{
  "n_kv_head": 3,
  "init_std_up": 0.051,
  "decay_fraction": 0.674,
  "final_lr_fraction": 0.0,
  "batch_tokens": 16384,
  "seq_len": 256,
  "dataset": "wikipedia_en"
}
Each number is 50 + 10 x the weight over its row's rms, rounded and kept within 0 to 99. Layers, rows and columns count from 0. The size before them is the row's rms in percent of the matrix's.

# layer 5 MLP down (transposed), 384x96, rms 0.506, rows 356-363, columns 0-95
099:20 62 68 32 64 48 46 54 43 53 65 45 67 47 35 51 49 64 53 42 52 49 56 57 45 60 38 58 50 45 53 35 55 52 61 41 53 60 38 47 76 39 54 57 67 35 38 52 52 62 56 45 41 67 60 49 42 55 46 65 40 41 40 60 59 48 47 43 60 51 37 34 55 61 36 60 59 56 37 51 33 50 48 35 48 43 47 60 53 58 49 39 60 42 42 51
081:48 35 52 41 40 55 51 50 53 49 58 59 61 28 70 40 31 53 64 64 48 53 28 56 45 29 49 26 58 62 51 55 47 61 41 52 29 41 52 46 53 49 66 42 49 49 38 41 55 61 49 59 61 39 52 62 54 40 47 49 47 46 46 41 56 51 58 45 54 53 49 53 55 60 71 70 36 44 51 58 65 55 50 40 67 32 48 50 49 58 53 66 48 41 30 54
086:47 47 63 38 40 60 51 47 61 74 47 37 29 75 36 57 40 44 51 66 50 53 46 38 69 49 35 59 44 57 51 54 41 59 57 53 48 57 53 57 38 58 72 39 43 41 41 45 34 58 58 37 32 40 42 54 53 56 49 40 51 60 57 61 39 42 61 46 57 33 52 49 42 56 45 32 43 58 46 51 49 34 54 52 46 59 52 50 67 39 61 40 65 50 65 58
104:38 70 49 44 62 44 67 46 44 85 44 54 65 52 52 38 55 47 44 58 48 47 55 51 58 50 58 40 64 51 59 41 37 47 49 50 29 58 53 41 48 49 57 59 51 58 46 43 66 48 47 35 34 45 65 55 50 51 45 54 34 45 63 50 54 51 45 57 56 58 41 53 48 30 56 45 67 46 29 44 39 34 65 55 43 49 60 40 47 60 42 54 72 46 43 32
095:54 55 61 54 51 42 59 46 58 41 46 56 49 45 57 52 28 54 60 57 46 40 67 41 57 62 51 49 39 55 39 26 32 39 61 60 47 56 51 62 53 57 78 57 63 68 28 42 55 62 53 59 45 46 56 53 53 39 45 51 44 43 55 35 65 53 38 50 57 62 56 31 45 66 53 57 63 44 28 37 28 58 50 48 51 37 60 55 47 44 48 54 43 48 42 44
103:64 58 61 42 51 69 66 41 72 52 53 43 46 52 44 45 60 60 45 58 66 48 62 39 59 44 45 45 32 58 50 46 58 33 33 56 62 50 47 42 41 43 48 40 78 50 55 43 51 52 44 52 45 46 41 55 62 32 56 42 48 48 58 59 62 45 45 57 29 48 69 52 44 51 32 31 49 51 42 56 44 42 42 77 54 49 49 35 48 54 48 48 64 35 46 51
112:64 65 57 36 44 37 52 42 60 51 46 58 38 39 44 47 49 42 61 44 38 69 47 51 57 54 45 35 49 51 56 39 42 58 36 38 34 34 58 44 34 52 57 72 59 50 61 53 57 57 54 42 62 55 60 44 51 49 57 42 46 31 57 29 38 54 37 63 64 53 55 59 67 44 69 62 58 61 46 57 54 67 52 46 40 52 72 44 50 42 45 34 36 46 40 46
093:28 31 31 46 51 60 56 60 53 62 57 39 31 57 55 54 51 55 57 64 51 51 56 46 59 55 45 46 48 54 55 60 47 45 46 47 43 45 46 42 66 71 21 61 37 53 72 30 44 46 54 48 61 51 33 42 60 58 46 63 55 26 50 51 59 63 48 59 48 44 45 48 64 59 47 50 38 57 47 54 61 40 60 56 42 47 35 48 32 48 57 50 67 51 53 42
# layer 5 MLP up, 384x96, rms 0.5, rows 357-363, columns 0-95
088:48 76 55 39 49 30 60 39 43 44 53 49 57 65 50 65 76 55 40 45 33 66 56 56 42 56 57 54 47 35 39 70 72 31 60 23 39 49 49 62 54 63 58 49 56 42 59 52 67 42 52 43 41 54 42 32 41 57 51 60 57 40 48 44 59 55 50 46 57 47 39 59 63 39 54 60 51 46 57 40 47 44 46 45 40 54 50 42 51 51 47 40 42 38 50 58
099:63 35 69 44 43 36 42 44 46 54 50 59 41 40 70 55 52 51 46 60 27 41 49 51 53 70 62 58 41 37 54 56 60 44 41 43 42 59 71 59 32 58 44 52 50 50 64 48 62 59 59 52 44 55 43 47 49 47 47 50 52 55 63 59 54 50 61 25 56 56 42 66 62 55 32 51 60 41 67 51 52 51 50 31 49 56 50 64 38 44 44 41 60 52 24 58
100:72 39 46 34 46 52 52 65 57 42 41 57 32 42 63 55 40 44 44 44 55 52 61 64 45 43 40 50 48 46 37 34 70 55 64 54 49 49 59 55 61 41 47 61 51 60 58 44 66 56 41 60 49 48 49 35 48 50 38 41 61 53 37 34 55 52 34 43 66 61 60 37 51 59 56 49 40 47 62 45 33 41 33 54 63 48 46 64 69 56 46 55 23 52 60 53
092:57 46 61 64 41 59 52 52 68 47 67 54 39 63 52 47 47 58 35 52 64 49 46 61 44 36 52 65 59 51 50 39 59 53 45 23 48 62 39 46 55 25 41 49 62 59 53 40 47 52 53 73 50 54 35 53 38 51 41 56 53 50 46 54 46 35 49 50 42 45 44 65 35 50 38 47 40 45 64 66 49 60 45 48 27 56 53 47 36 67 65 46 59 27 51 53
106:44 45 67 30 38 43 41 45 38 63 47 26 42 57 47 51 47 69 47 67 61 38 38 52 54 33 65 58 37 58 42 34 54 53 58 33 37 50 45 61 57 48 61 41 58 31 54 71 50 57 50 50 47 47 52 50 46 33 58 54 52 49 68 43 59 48 49 62 45 57 60 60 53 62 55 33 42 34 51 52 50 74 58 53 43 58 51 39 62 47 55 52 40 51 66 51
108:60 32 38 58 55 48 45 31 49 60 52 57 54 48 49 57 62 65 54 42 57 59 51 34 51 53 38 48 58 49 36 60 34 51 40 39 44 62 52 42 30 56 56 58 64 61 61 41 59 62 49 41 62 55 36 50 54 39 18 63 63 36 63 48 52 40 53 42 49 50 44 55 52 57 37 40 50 57 37 31 52 50 49 27 53 68 38 51 48 47 56 53 36 55 55 63
096:61 69 31 52 72 55 76 46 57 54 39 48 38 36 60 49 48 45 47 40 61 60 50 43 35 38 53 49 53 56 51 48 45 64 52 42 57 64 48 64 55 47 43 39 44 43 46 49 67 66 54 55 44 48 56 48 56 52 52 33 70 61 38 43 60 61 55 41 44 39 41 56 63 47 36 64 38 42 48 56 50 66 39 39 62 39 47 60 67 44 54 49 34 32 48 57